Weights of a small transformer language model.
Size: 9 layers, width 320, 5 heads of 64, MLP 1280 GELU, vocabulary 32768, 32M parameters.
Architecture: rotary positions, untied embeddings, attention and MLP in parallel.
Training: a variant of Adam for these matrices, 751M tokens.
Each number is 500 + 25 x the weight over its row's rms, rounded and kept within 0 to 999. Layers, rows and columns count from 0. Numbers have three digits each. The size before them is the row's rms in percent of the matrix's.

# layer 2 attention query, 320x320, rms 0.0604, rows 11-63, columns 256-319
069:512471529453543504503495499508488504457499484479478510497509541496484516500504540463546529498510480481505440515532506477509505538468488447473530536464500482485495492480522511477491527516550460
082:525488522521482499494490511541488534513539537499475507503470488550543483574508515498458503503486488523475489503549509450560461467489514495504450551520512476503521477453581503530498522521505474
129:486500523490447502475478497516476494523533555518485476470522489504505475502478548538507500499499446473529487543509468490486476467514517521476506535515510506473535501523494509487499508498514574
086:494438546504501505476530505498497497570471514541497490480458484500546491486502510512523484521512509461510511531508494485522470469493509484492523503510485505532509490482462504514507541523490538
085:514482524458491503505475489537503484474502558543459459491527494497474512496528513484488481557531511576486478484506486520488511487465540492507484513523476468504503527458497488504516528537529479
095:472513510527495504520467543537486467457505525501498506484527531490485512467484494493524542510496510503528465480473493506523467542472525468501484492479440485511511495504535508491499503504527488
092:453484540514494489524495469521506499434492466497524498497458521480537499514541510543502509517508491500459489518504518553510491512511521493499514455516497491520506524457523495487492501469508483
089:468448469510532509518526501519523478483514522504536518477548492494523501481543506467550495561507482449469515450490496508480513498493483526529514542504543533517453520495526516511480482453466502
092:455550511471473485510497549493502491508514492464488503484450518524508520505506528540533511478524502551486478489477540496533526499521497446508544488487483496491442489514490460460526505501490513
090:469463483470494507476481519546484511495474504519497501457460548541515508500512456474474498512505489490461451495470486505505502464488530489479489497489514526497483511482508512481523514533521496
095:521496493534551475518507526509482482521498500491504487514507528514495515467519507485549548507502493523458493457513485490536488523536523467476505498474494482515506450553548511521506513494459546
095:463525492475499501541505546499501469510510519483549505501520473468498534546505549513507478513477502534475506528496445499500463498472512498504454515531482521476518478581483499460484528491466498
094:526455472492504513494517461529503512435515511457513499495493461481529492508505471501461466510456534472505498483500479518500522512483480522536492493518511498507498513524495523517533461532466535
092:494496522466477514481502532466509496541490485544493517509510493506463530480554479485490515532456519419491481537497518480499500495513500491486524485490529486465521472502517546498471500462538532
091:521492489469492488542493490499472511467488483483536487514496470487521519482468490490511498505535511510473504513540464500504508472473480447509533461506472539500470511528480473479500455521475503
088:496475542520526505512479509505472511553512509479483529496509503489498543489495516515498554488490483455477472502517498497492514484512487445531488530502469478490500460532491518479524518475491517
094:463462546534536488534524504458468507496491452526453491434460505529515440533468498496484502465482504494524484536453476481479506515503494512487474480494509482493454515568481473498508526451473505
098:496481554516506456507514502504493535502514485482523492544496502541495503497490464463480479451523535552460493477505555482480522474485511534481513446493492449496475540464534509497505516487516469
092:509491500503469484499463515486503538519470488529461496519489525535537472472531521480524521487484518515486513447484465502493495521512516501516514516499481478552512512487480545505537493516527508
094:482513493487531498505514480447487499499529515532539470476499497520520498487519471506470475483524476512512463493472554473478511512473498554525473523485546501476499518524507487536477499487464519
092:502527453487520506489504512512534509464523489512482546506541553493527519481493470498497506507483508483480537514513511505501460495513501474519507513498491504525523506491518520527494501462495483
092:491540484552505503470461509445505507497485521508497466484495507494535497529481518467493515500443542497523508466484470517528540507506509490531480457547516491468505523504471511503522527493506488
093:480528528533489525483517489491465495514479501458509489411497492487497503461564463512456503510530491511514496527476464462509532524479507522512479497528541503495523470494544499499461511509494528
097:503500396519457565502525453503528533470499565507501553443476445455492513519481507503560493499538506496502488505492523504466519483496532500532482479506506469505475508492462524506504480445510545
090:481469577500468486486515497477512488443479509527506493510529488530475491462479525509455459526510491491458509470500503525519491459458497488516472505485467500473491498520495464480573492533501539
093:492500549498502484522453486516484488530474459484500440459456490521492513477500521567519503483488507514493517551443514517491492501504524474508507492507535505508502504489485504514499548458482517
096:500457512489523489464554515494493567473480502481463500533506511465513525518513505498508513513501547504529447484498537493500492497486492516505455505499497484483491501504471506519528522472516529
093:485540486482491493523521507507493496541521510462483526512489528509483465539448444527480547500492489471476474528532501493534480506489523477509502506507477485513467504458489450509539491503528527
094:531496501489516479511432476469512513478485511523497494514518498509481465471489497467495524495524525473501508505473514521509538474488484548512537505466502536502490511505537423463510456520466486
094:502516490491451491473516467510515532500494530483489449540541474482502471436512495516497522512456528483503479509496512497466514524484500524467487511503532525494475470496484486514497506473522511
090:547529458497520506481498506462532521503483498445502513445509468475490498549525423471520516450491501520517546506488503483493516477481482516495487517499510485467515528472498510490495559447465503
093:479466491544531513472509476531507491483481498521517535496491530460495489493508533546530507465490534521539521511458487500539514496488527477528490487510542499510510505463482504503523486519513492
095:515452511455501540543520457536484545465508511491512442417559468462479548468538509516520527496483497469486512523486591516513512511480480486490529499477508542474501523538466522513525540478505537
091:495495490496485537540498517514520517470518484539488478446487502526554493498539537491484522475484508494446445550504536552485484530462501521490467479516479493501499538470456499525490536561479504
091:526475502479476505505520505488497484484514489476515518511488479521497531559515529508511467475540502537510491536478512466491483494506548499523502515491497516522474532457468456498501497512493491
093:481503474462491508439505532477441500500518527507489499496490496528496533530558475509525506521520522504481511535530503482505504527533487509481477523505500527517505471448519500505469491469503525
091:566541484470462528431478504518538461462498491490479481499508492470515540541488506493507513505439518497486509465525474501511504520468475489523526557493531517487533500492489516472536502545484497
089:517495530481470491475487449527493460518506513501480498539532507496501524521481487482504501476517461466523493530516485489535509505483507496542500484540517472487476510509515520492503481502542502
095:502518511496499533484497526523531498466490498515510492533488511509461510484448532466516537472510504511507507549476476471513495495502546436480496516482499510521501463460497475487459522495519489
092:503466480492507498478516486529506481453490515537539521494517532521517527480540516515520516530463499507504503482495514517515471527518503454525507527509490492505481463515494512577522472525535522
094:472475489531507502491503489527507507515519507516508518491466466456498493489486518469493536514489491493505515502509495540511511510453493497513482537563555510457515530476445515498539458490458456
090:529466486502501504508516444475530503508523519490527470534460490443503542464468463477520483497457497518515553517548540502509480502485482504514473481491501463499489568502529518503501512510535534
093:491491500493494502552514505498469561494475504502522509473489534543501510500505499505477508464503512492462534556497478493479502460510470524531497516494480486465527465519491520485510472494489485
091:537466524509506508507497490499574485523479496487493481505510499470541512515508479447475495484479491514530530473498540494495506526464471522512456505490481508512469475491466526476553512494506511
092:491503481477543498463492508487517465528492501534481505444498495491497528545483494545482467531527501511521506486493474508507503496485511505515484512490546518490509434489496484464520472478483482
090:509511464511530486480511514478520504506495522493488478513463517463498455477494498465489498462520496554470482486491497489493509520516519525485529523537505496505484517487461505521477513478519513
095:473463499543532511524503476507459519476462503524491485500535477515528536571486487478511480519471494462490504504475524509497502497512496494495490511492487496493505488545518548485528527474485482
091:501534549551499490477500552487500506513466491479478490481498472515512538502498509492465504472471490509511482452538533504477540514507500491513488522484513445501519534549522470548475541472506494
097:489497550544483527510466547501498520494524483534497515430480470495466522526498504512527528535524498434543492504507465475490503468513480505474536518508485481501499489484547545499486508504511527
097:484485548486464540527526494525488487471511503516491501480534478459453519529525506526545516507489500506436527486483511487509511529508468468518482496492520521509506494518508524495507534521456530
086:508519491502486473498505507498498489500465505506470495500473492504469502470480517497486513424509534543538503477523511481474477486505494502520481524544546509469514502503534518523520467458472501
096:498484506503484470501484569482510516517475542471552523461533505491502478486529467511499478479509506524481511476528463478494486509522500480489471460484477499517476506511535514573494519529474523
092:485494502507500502482527483515507538497515492477528483515509514455502498479541505542471515511482562481516515451493502488476496553514511540511545507471500507557505496503524498492440527500514469
# layer 2 attention key, 320x320, rms 0.0596, rows 11-63, columns 256-319
124:440498501482452524508474492525466481538546546516511492557512482483541498469496510502477499499456496500504503523471471489488489467506530546502509530525506518492522461476514502480447489522553500
125:528510528506558497521519519485538490493491455508530515502480537511485498517523496483512502480540540517508495490497526514507509524484483447520516477487493487497436489484499487498529512462477489
062:508518494542536515515535520495497538529476486529468536483502509517489503468514456474512524473498483497494468504528534489475543544473489472477472460480504509464501516498544453535527539469528454
104:554499475536528503485495527521544545473495502490520512530537499516466516494513461491493499504524517500511492473469517505494509549485464496472494492502498507467468501497517495513481454477451501
089:530494508486494523490535520471473477501497480505513510493474476549530521500488522528460525458495438506487521553486480485507467477530547562515504519510542518488493466455527537498522509468462513
092:491516504492500545459510467449483521535545434505513544481502511485472515459524499499527471504505525489466504485449515533466529486514476529524487488502515490515476455501515483458529505525525551
088:523516430479524496467543468494490540506553486515505522497548478499467476535497493508559493449473499488528489504507493504494526493533513492500479485445488444524480512494514466506495517501544501
087:507457483509484506501492494486510507494461512490501488480477542478524498506476494556511505496461493500466505507479519502546562532500471503515489468482498453504479531483502492568537462511499532
086:548508478475503514529508510490492507504501492476507511489472525509491480463528482549506498535466519455515527490446528474476495459503510539535498499512509528503532525493465501472496484506525509
089:458499525501473526516478484503511475491493494542511540509506483509487491482497531537534467498505471490540470484502460451473530535547482494478548516507507517507532482491487547558439490492521514
095:500519525519507525536497448465451498536498460532503534492525505490537502505522505482525529498494502502473477480508476536494470503526471505472482515508476492532493478462541458495518495497529501
095:524491495496525500509478461527520506476486492461459518487513517527514538527511530450521511483464518504498494472490503548476494427460531492544472501463466460515469501500445523543521517513462529
095:491484495513515505488544505515470418528508501481517509527547498515502482511503472505560485476505520546513502464437525497514517472493492496505511475511540503490519534547545467469509478513493475
092:521532504517509497500510472491496501526523481489505490520523456448489506496474541487518463500508505499468478494519514514539496554527509503518499514509492550480493494517517487496505483464500484
091:542513495528489499497497486531560488501511480499442505493496532494491491498466512537495486524523542550542524514482506537504498523499491544470492505509522472507490535529585488490511520490500470
089:482527514482468516470485508534521519521498505551487479548516534526521511507537553535499476497499464476534507514528460491508510484486506565522554516525516516490531483484487532510494511516540487
091:557509490474503493477497514523501487493517529498516536513495462498461507504485533520484480525518503513489460453531536503552481533486484519547528484494529475551531530490490487505489469531564506
095:493468522477485476478476477494499494489505473538512444492498492473522510519518500501524510447494499507518520525561501505570518526475519509510534513526505531498504511508515528469452483441529505
090:488516485511465531532459484515475537438517552488517495480521500483470508483494452490518497552520494518497470541507555519456489545505476524424488514517469507515445480534481486506503519452465498
093:537528538514455488497491496512505491507495530466485469519460525522510459464497519520529519524514481502472498507453452490520464490511503476473469462489505484509498468473480506542479494540513500
097:496496496504525510524494488494472499510524512426492485493527435471478503489490465523511482485485517497489476505510546538492504481556514479543458508508497496454468463506531483493499480467488467
094:514502491512507509473507509470525486511496471461511521469535502485527482528485503513520544508464556498486476478512538505499489532513453500494522505472482503477469546552524479465490494482520483
092:495492498496489467496534477505493483526492476492484508521534493515455484473451503515535503510455489511477499498506503493505493541473490500468499496526514547573512510478519489465483519503510525
097:493469507533553528521473511524501503469478478520530532524476528509536529500502506517513503505517517439502518505518483509479487521528509527463508454468575477510511513509561469538485476521529480
092:478505533488525479534483476508448498507491488493471512502513515534499528474496518488514487497526480457495516544469462440508534496572528504508504517541507518517512493466498517467502511496487506
094:529544512485475509494542490540501465482494534549480536513512525467478484547513479524466510502472502510444467541519466486488485509475493489479481508475480503518520487440465472471546474513525535
098:497512524491497510488484517500481518523500509495501481505505490493518499472542506527442494425484422485496450552472478507494553450544508451526492491517529484477550531461519482547487452498520494
094:508505533498513470497459551510503493466517513492495489481474478485522502488450538505511456488521511490502492512515473505517508494504521497528591479501486548539469476514494524531467486555485497
096:460513511481480514504520497476511510496502483508500470506507541482506496495495460522498494514501483486474515474516474486477523532521519470464522528544513488519495496542538513509465558527490507
095:496520484510527513469515523491463535499484488491521461475515482532453504503461527482456510485480485526467491515493494491498488523532519431500509532513442536500522499440493501508488467510458473
091:469479481484498511511550479538465517499505525481509484498476474499511489527474490520515459506528464494501496496506471499468508501503523503508555511460493504493525443513462505489543501514472489
090:490509495454478467530463523492528461501488498524485526536481498475501501488498497464519526545488506464519488504494488520542487480540529535511449492484506485502469438541464500521535525497519534
094:522480509541493513520464489489496510486451507526513506502500535519466462502495493548519472532462513499498493545487448497563452513524482519496516531488466500523535508463507488502491498506481464
090:481505513519494484507504540451519507490502513454513545474491465473489496516485450497501548497510519538521498503460510480457489556500466484496473494493499459490493532506462438490474498446474484
093:491498518529521491495497544529482487492490499501505534520524475479457467516574437489553554477457491496463470543475511483483476544465489496527483505477540498496505491503502481524491452506548499
094:503564491516523507546502474527532500455467477445464490522532462544514545513512467531513498503470571538548493472516515526476503531488512522496488468487499488508484526493504522517512451488485551
091:465487502569505552533525486495503517495510514494508506497543510470466474513552512541530481500454530505494508502480504461504471537526466468487488521505478512518447513541487525461513522475507520
090:479487453512490501483484540478535544468486480465508507482499515513496495528489481503511498500460520537525535516465538521516533546473477472495490487496504476500498510484518494509499496467494478
091:485506518530517484485514473502498489499510505521477513535520505544534529523518514496499529532521498494518508494504557448477519471502469479521478504535463550471519482540518501491483459540498474
091:427500523492476501503483489514484529519531524498513462531502495513523478475527505500473456517503499500466489485460489480483502476481524542507474458490504475467463522545461496498470490474442484
093:547506483480521493484514550482558491433485506480509484500484519458532509559480483503486526496503507559517465489493535530503537533460480508520519508458488487466470481534515485498500501471477497
087:494519475475546486486479489512494516481483505489493485512513516460486469508515498468521508457503508532534531457455497501508500512471502514502490494495507514466498476473534482489499468477498483
095:472519531524523501508481513511489459509508512518476460493503504496521475509458503518494487535515493464486489509541515488538495504527546549491524491507491465502530490492472519494492550520471480
090:467491508536483518512475509521507543490476494503463498445507539502505548487469523505511481519483508514476565537486489512477540509490479529525478523512492487466525499483478493500527453490475530
088:522522514500480534514504503544514505478483502451510482503524542510482487529497458509523435473481529447501497553499486557469474520459470514496513461551492511494542524476513535466498524459513450
090:494476496500501485486509510508496496481523518510531494491477512497475488523538510479505533546486448480501509476514513488517478459473478521485483499493483488506471496512463510434487492500478508
093:491541474494466520472436437494489492504549526518500498493505504471513489493474489497518513530492527571476513498509477530507472486504463500522512493486510514506534507500490521508507530500485486
094:492493517483499504502540451474498510545494514513497489488494498506483501476496514519445465550513483507500508550496499485505546496462574506482529539469526516476530480523458508503545557503524543
093:522527447531540515502494493496481483490486518499512505526535497458524511528506492478505507466472502495508557484523512521498537538533446506527468518481512475505562476473506539537525479497533492
093:519531498504454516486457496532547495545506513506435511509463513495491493503502532490503487525515508533493517470506495509497491455498562520513457501518472479444501475502497471503505519443532478
084:504519497495511467488557491553464493492527497520484485501482529482533475473505480502502497536464469483498488496534471506514530561499511516516531478497508479489508525562477505471468503564509538
091:524517475497496462503510455483477477502508481515513484476533516483466536517567506444484514529495493478531547481479477482498512473438506523511486470517483518548495505471546517522510489505481500
091:464501507546494497503490506489500517520504547525474531450540484530522516505523492485484495460478501543495543510490478460491495478532513468444466461484566516558480529510530518520503501521509493
# layer 2 attention value, 320x320, rms 0.0505, rows 0-53, columns 256-319
114:522510468490506497476449549492534510527519508489502484476524535522511514548456501526510518509480488475473455521493487540537499505468521537508497454477504477448493455529539503499503478512534570
115:491533463485503510498469470477509526442513477483497503488488524493468510513534476524501490484498486492443522485465484522486508481489512522487509480456533483476507443513476473513539500505534544
117:495532478516495460520465504469524533503494510498482521477481509464531479505471504513562487502477479525523504451480480493478454491519487451485512502518464517546536498536485490462484489533552566
111:489537508513481505488452521530491484502520453506469522513479485511519522535496513483496444461500502446469470523509480516456527512529528502476500530490467482541513503513467521501483510533484501
112:494511490518498562528507497462492514496531551483529515530488521473513505538534519490537529502538498488509496490527526506474555518527481528450498454466462462461504489465491527464493565525480522
120:483554510522513495511569505473473496534500509495509473470523508494482502478525545519483515491474514504467475527523503515511509520516501479465541525474507449492491543553521549509478538536497535
110:475467476495509537535490507483460500497517520512502467508499537495474514489491488488493522496467483527483522549496507480583488503467494509450499486528501487532489497450541500471489520493539456
112:457528508486499482545536534500520495476511496500489478469509506540494490473504498473478526503525487515528510489506535507493557502515482502499484522496510513513540489526524482515494517514421473
121:519496552518503481491502448490472480472544533506537507532504493511482532477455444503474503522497493497518472537459431448532510489500507491494519497494552489512531493483491494505502546535476531
112:489554504497498468510506490514456491489523496497484524496479511493510501468504494513456484532476522447496451502531460488500509469477492504517538518541475539521501499553435498528518485482494533
121:516543516487492455533523497485481479485482494528480505456456494466515495504479535490477462469464482521490520527465505528517475519490510458504487470476547469539501535505500465543481496492518537
116:506519498504493478461513505500463490531500519492516451495506457519514504488504512447512512486512517485503510516550476521498491483492526460515518478523449486497511511522516493511499519515474499
111:483500489508528465476480486490477446482513455526505547462448515507502506541469493487489537570482495541445530518481500471492527490502524497497521505502516497489514530544488490517506476502489562
120:556472431509506491528458501547514470491497492480481520499503520534520560507491499507530487448448503487543529426503521482477491499499512487510539540512494537512495531528459525515493518514517454
120:493556443483456514488436511480485476486505513523440519526522511547505488508497511550505515481518526493485470487485501526509472502529480495491466502478529528554489494534477466504501443509533491
114:519477472491513523516506494448484509466482505486538439527487442491512507478519548478509490453542544500495525430522451477478513540514479488469523510517475499499484509493495506511498539515530475
117:481491537485525496487510536527513472492503511543493493534513521540496474488537508521527544513512539452510507508544521517485529514509507498538543457491496542536459506487484491450490499465491510
104:494463534512492493496474491504499515557486461446510521453528532460481513498455535505517519495505500488552488460500527519539471491504515531475473515467487536509530531492507498473478523514497550
109:523482551506491487478525492492498515546523551514519508523577493487510511528494477479493501533499457515501492511515503461542500522462498536501541500493513477449463508500490524473480475485509463
111:464526467516538528506493515456508519491520508513513475475499440438520532476510499533449488519499488558474499510484511501476518500497495473509505475479495493516486546513528482480515489451528499
111:500493498544502496486497491506491479559526495474508490445486506505520525424476524507498518500496491530503545527493502493532487455510512486480510524454475460518517518497456462523514454466509536
102:500485475480533511475518491514499479499457543488538501452506486501500425530495511500492474480499541540514482498506533515508546522547552475458491502505517529567514500513514494501526478488497478
119:469507512480496434492487494490508519452511489486501501501482517504459478515551476511517491530539474535477490490505479519500498510503497477537531551508517546519506471539502510494550488511493470
116:530496480522517481525504492532489518468511519514523495540499511500532447493467487471559479482519484502489515483507492548505499514497509507473498490444505484507467504465476514501552527468516445
113:489471539514498495487487523531552498514521540503444504491489490498530536507561456548506508493523505498461506550464482509498504528507524506482533510512545520464476508471492529467516489496526477
110:514451462486515475470523476462542522470530489535496525476538584507475491515522497469482509495513521513497541501474521465495456499520508490482480492506492525490484496487529512472563495557487512
110:488495482500514531514533494520514488472460512496536490462529541514508536549471471516494507475475485502477507534481488471556524517507551502530475455540491504462459498512508481486520525494475491
123:512491461526457496465499524500506463522464526497531517494518521491490501520463486467522478521472500526493481538495479512451467482483516507546532456482525548469487473442473492535482487504554503
107:510491498524491477536488490522525501481527480506532511483480492559513496480498476474450512471486502483510508527491516500497505473517470479544519484524510503478533493494504508518520486496450494
115:473491448498534448458527492512488566503496502479549519520494539568465492491506519419520503492500519504507460492485487468494451523501506475515513462497522495473521494501444519517469496516519559
111:545519456501467486482536448509504473555482465508474483509564500467503520483486453502461506524493519460509513541501514501514480474487472524506522477516537462557502514511533485479462521541535473
115:474504538492511501513493503516516467541474531505476540491568510461469540485499497520506483499483477531458499538473511507520505481520518500527520550455486462473483534517516554526529518532500518
113:482534506512482520456484477487492480586472484473492551521497488511495516528497516517454489498490513473434515494488506478515512501488512504501538497472449540487515492512483522544509472503452504
111:484487508508507449494536496526450481481542478466513542474492490498489461446469434536488496474501481492520461543499502455505493486535511489501542462477520519533530557510497527477501491469513461
110:517473484506501491529532507517492541500508521517541522498550523537479501502439534537499458496511540489532530519545518511525507534526491500463508495509447483489504471431512509494532505499506564
131:516497490485482549485522443487487508491485544489480508493465484489481410504431494489512510498531479535455524441481475489521488464516476483477477520518507515512531510512533524477527485486498572
122:523530518488507509504512486512516507501454524489438568527433482499497504520498516504506498491531489499472499469515482507480487529502473511464533536521484495480531510512498549511488535512543526
122:499490498479515496502487511489504491487485499505496505541524495491514478521458502481488511579457463503481514476520522500501540479497489519468475478495500569512519513497430467515499495497549496
113:497575425492502540484489481550523499496473532520513524466506488488512459531471525501523494515457538524516484488539488516493489485484485499476492497498465475498516469528499485525534495480491498
112:487472468488494457489497498533515491519511470494524513478506523560524470466494512531474508507502478534502527493557507480541527537517529482524532491435507472490491474497473499511536503511525506
110:500537490492481512505518478500499565500534503502504492433474541494458466519538529500503571483503501491482506455486505476490495519510435518509485491464512491545501521527472516464513499505501509
120:474511526481491520490515474523504558480505504469537467468531467511490555537470566526501494483489501532529481516471471511472525517512523483494545584469460487501540505547479479528473460483486474
119:501470580490499506450443517550467497468516524534502552512440468498522511474492517505519501501535470523524469516502474512473498493482493476504512491511483521450522461440507465514474469494469513
111:507496471534534503507554493462493487487548486519481516522493460471483497453505500509509509505526520532475546496519494535503484500505502492501549505543553503530536490511510497530495464487469492
116:505521472497512509528471523462492527541471495519478512488456501505487546466486474528491510466526490503461489463495498471489509519522491496532499486510522485500528490479487458530532491480491560
119:487527518508498517495546534522497443466498533498533504516489463520547510456498517468482481532509474486484500507544496520481480506509526446523466500510481554463515489489505513505499496508515489
115:473471529514521494480517501496469513480495521526483533465480525478458530428524509531564498502509481471465514496485489510531510512500476512474466420507549543491496493485497533489523486513506494
115:494490467521512449519505500443503501566482523515486487508501499504526524540522516550462522482510533483474498476518484511499521491517498446531478509468500470511494491505514499517539506511483464
117:491542500519535491506517536471517482521514550461529495459531467494528497516518502504503497520552536489498483492551497478521518509489483498517517499514480504475480521528553482456492460559510453
109:490497542492494442488448487482490509565514527497506482486513513538504457485530457528491483525484509482503479493498487508473507503513499505483511507530520477467467489487484473507508510514496499
109:507512535514507456472572499499516536507515492524492518470520504489458507483507508492487522515488486501514492464543485490497498491519466505516547491504532515495487457453501517523487477507493538
124:519527476480526483517516512459504518493506496537535512455548486499471517515514493537507546484487458468469494511489472430458505503485504480520494475470496481491453492530502454497449489509539530
119:513503502489529574495526475496498485463537496492511527536490506476503481469431486515500461541518483444464507555522477518536498475485481531464507539458498510473503489488466508518484475533512523
118:503519515482505496543487529513500438531495500486503435488464528547512491476495446500482485527499495485514501516517483526527513508496513477507481464470499507543459532510482520540526520515489520
# layer 2 attention output (transposed), 320x320, rms 0.0425, rows 0-53, columns 256-319
113:518513512538491498464493484504513500502492502526511483542518501509490536487484501504513495493497487451510483512523440501498514526527524531441528492475473494488510461516541498506512485494541511
116:514531523513505466458481498476481498485490536527519505457485491503465486487488495452529488523506499504480514504500474474514471487521508428465534528504476488503539481486504484450517455507540530
121:535523478519442533510527513540532509448477496529519498478574495493513478527483449492526483494509526534517498502485462477475498488545503507493522493499536519514531522454498498496504506479549527
111:467511522451489508491488534522509515494442479517537497497535506508508515442505491522484476445472525477535445523512498491488494487491474529491478480462476571508499485528500462478438518503492528
116:475538518495529502497520512525509478510516514531517512528482507461513504536539470511496522500500469502489511476513530525471512530512537485482511481503511451517516505498442480459498518493487477
119:489522546489498489507488528503508523531521529530536518490482470467474531533531491494449475496490499536488528520479497545523504474480472467498473516497498467495466507555489534477470527490496513
102:486476503483514471523497514481512536526487470452500548493493540520450497508487522501514503514516489509489546519504549527514497511477502471509505519554479476514496493509475487445532494477458457
109:461534497503498486499510533467451498488505524515528499509480536499529527526491516472498475545518459472500513511477478508495504520469523482506477494501472518485536467495521466487454515512521509
116:519455522432504472475490510500483537520528493481538495481521453510481505454528480499514538492481528482514493460522502481521517476433495485518486531529500511486495476518500533442500464508481495
104:494553500517488569537499499495515521478516528505528467523525499456542493507486474497499522529507548488489461480531480502502515505467458461523481490511478515509490508519476549528493456508507529
122:522519514472500503548493531495470546472513525492513492485515458509517529491501519483519459517524466555478483510503486488534502441521502499491500581506509484516449492506498484508454496482534525
116:543458468508512508457486489486534508518517530473515523506477509534476489522484489451521533487491457495501531513500461523492508539515498494521507460464494475489479533486485473529566482494523492
101:460533472533458501524491530473440502495437510538474512489520534488511496516553500528486475545514500532494512487516487535529494460479482414509509528521469511482519498518519521486448480536555534
119:488500455515468516513482504545499579484522491514488477514519455488499524481524516478547472487523480500498492460533516476497478511498492481521495482466484531472466487511463475525524494486540492
126:535501515502516471507497487495530484437530520460493478515536481539493514518473502497549493480495528524510485513505479482502515481481484507507466518499523523495486494521497484535494541493523513
109:506518505478469511457476502506505511506515526467549528482484510516501480502487503482525494501475486508473492470452520514519509513480502504540491501511492469511512527509483504546499474552499453
123:530482509532523540478506468483503453540500476495494480508455528480524475497512491462513486534454494487444451454487467508511475493519524423500539492514526462519495480501471487506511448533462477
107:525487488486503563523533462517563508510476481457510473499532466488528520474475496507525519448490492481506508483537510488526517527499498522475548489453521507514461511475496546482503491462527536
105:533476517471516481492500452477468460484471484500513528506484473506465525478501523498524555526456480491470504474519514495456497532468556495513494464538483456511468504486498546429501509519411466
111:464508543522499490494485531483519499530533543506442519492475500492530484513475494513500474534528485506495535512491472534475518537470469461495500516495480472477531496522475470507489539520511505
113:539506464504474513520482503514516531560526526436477512478517512513507510421480489481563486493529505502488458488528481524490472488530451457477482509501471532507498516513499510503503497478518507
097:501502527512531501503446519472457490458505496511485506476476498512492485492490507504501476523507507528475553497520547499493534506523512491457458523511512471515523466487525489494496494530456504
113:475493463512527509484503465451486438441489471496475465523492511510532505497501492493553515506492505497491521530500507528531507546541522497510497472504531545479474507481545536503544489517476514
112:523477504475484496456485549513482509487489468474532549464489506542485516473518503524577495516517468514483525476498519477487494514493537522514487497506488491525465539458479517475514501478523488
111:480474492519516450473506476513539501520493458513503517529511511481494489458517496511505511507504523448500490500506467494498566526526513528491477522495517540472481528486559483512510490479488503
109:499473464480540497505546461520550490493529454501490515492503469497510507531494514511534489486517517470547501489504545527471473512496524500515503485497524529486504513477512515470537505481476484
105:492500461550465483507499489501492498551506487558526498550510490488478521515497504532473490520507443488497458524512456448505507487510481505480494505506504492448516502533507453514490473471522503
117:514475495521499458489479448491503502478521470493472527504505554548456497510457548461471509479488487511503513499518494526524492492510498503467494470489527467506487468525525526507536477508494532
102:491475464508494445483483446446480499487561517503483506465468494528487512474484527494527519460480527483553548489535490502503503507519510467510517467533500506504531473487524508515529534499471503
112:459534427513475461491471460503481539527482497538520482527528507475492552508514491506527526483512548484465477487477482514510476519488508417539505504496512492485537511472488530494516492468495525
107:528481489488482476519511483484484512506455468510556478518518512535503488492470501470477506520470493507480492524493468506523500458489490545515490473473521490501472510526515529528485482479509540
116:505518494493504469547528481490500491527501489494514503537524496478477509479511520503541497510520485520478524518508484496520506493496497495453546509437490490474471448497520535500522490461533500
112:493510483492528540530487491500515460460532497469546520488505492503485493488488484513513542494470480517436500490520507474521528510507490516476533476478496507523474518519522548551502470520469517
105:470504508451479479526464486483471484518489471485465522474485485448513502494495458505528495504535509504512491522513516533554493534508486436537484491516506536479532500499511510489481530486479487
107:505525482453513526495509524524504518528494482527518471483524463494500517488489500517505497461565521504471499503519496478474460526511460489491529479481466497473498505488497474477500513471493502
122:480516503513479554465511508493529488497493523512480514521515477529489453500522502513501481473531498477517507502501515485474500450460471490463502471492509496492522529532504484501514448510566495
122:511514513455501522507483500539501526519450505522540507469534499497515471510504484475472490460537519541489514505503412455513525464504453523522504548494522534510482557508500522538458456470540501
117:479473531518535502478481446494522533473552474507479517497522467498469458489465505486541464483502476497455523472474481494508529486522481510502518504506506502492496508516503483536495533524478477
097:472540503508481481510492546518493499524437530511514488495488517518509430494507490480453494512487485536464514488512458466468473469520488513487480491487471458493529514511487465555493488519522481
113:480521457501453445512489440489470470497431444499463484471543499482556523457501519520513460496546509479510456531519448518533509479510479494477508496455483545477489484469542511496491503479549494
106:519508492537467515523477503493481494511474537519525523480480534488533507496498496490478498511490464491498521493488471478564513493524491470517497514519551475530457521468538526546437518510514500
121:526514502476501535472466474488496501543504524492517470516480491498482551448535516507530532487508524460495476531513509473516499511500469501469517501455482484488523486532491491463483478503523516
118:479487489479522523427494535497480537467555490524513495486493507479445475432476501494473519516519501464510506470530499451467481507503514495531510495529477519505458468504542486468505487505498526
114:476494508482540496544505565505518503491517529463502527512523480483469502513509467471500487510490527543505495489475533572488488493501524457548469539506536508536501532494480520553529482500478504
106:516525464488474478482531549508521524521473553485516515495495475468510453497477495495510481502544492526497488490525543462466487470488516464492499518491495482513562530548456501507504493495545487
114:494501545506534474489502495527498512455574488474521481519479492526471516492473487522513535507487506478480509514522476500470496552485507536530517453506500519459469479555486510537472512476464495
106:503524502537531540482485513470447506483463526539478480501466511467512522464539485521458538528507519506507515461535502511534513470485531447482499475497519448521497491542508514470473492512476495
111:512484479484476506543549505487500448506486532514478489456512479503555505500476524472511504501452493521469494516482541519555512517479493504513490499476499501486464524480498540483518497514499494
113:533493519525544471523499502476503459490543494493470499511473524509516528526515561501518506522495505499497491551483526507503513499501520501458505472499477485480477483526524503444474500548468507
106:556478507467506504440467484491480494560528492529523460496487470490511443515494492490522524475499509456498479478541536449445527534527521487487488454498500450490496527484512470503503511494474515
104:470486503461505522513481457510484497505508475496528513481515489463466510485488469481488470531521502492517497481530503522505503530452487430500486477529509499510471459463487531499518496453454523
110:524523507482484479490506532492537509529474506540503501501518480502487506487497516481534480521485489500503422501488522478480468467476475447431489481509494493526502498533518513451459492501509509
106:471496545476511507496488530511476504502576536494503566490481530470459482517483491488503505514506494541490507489503521505501507460448472474501495529521466550517496530523461530516502524513506494
118:516487501479538457543482454504448519528485498448505496515473525538531510531513489502475500504496497506507451484491479540528512509485425435478484466494508457454495502485462498493515504490520453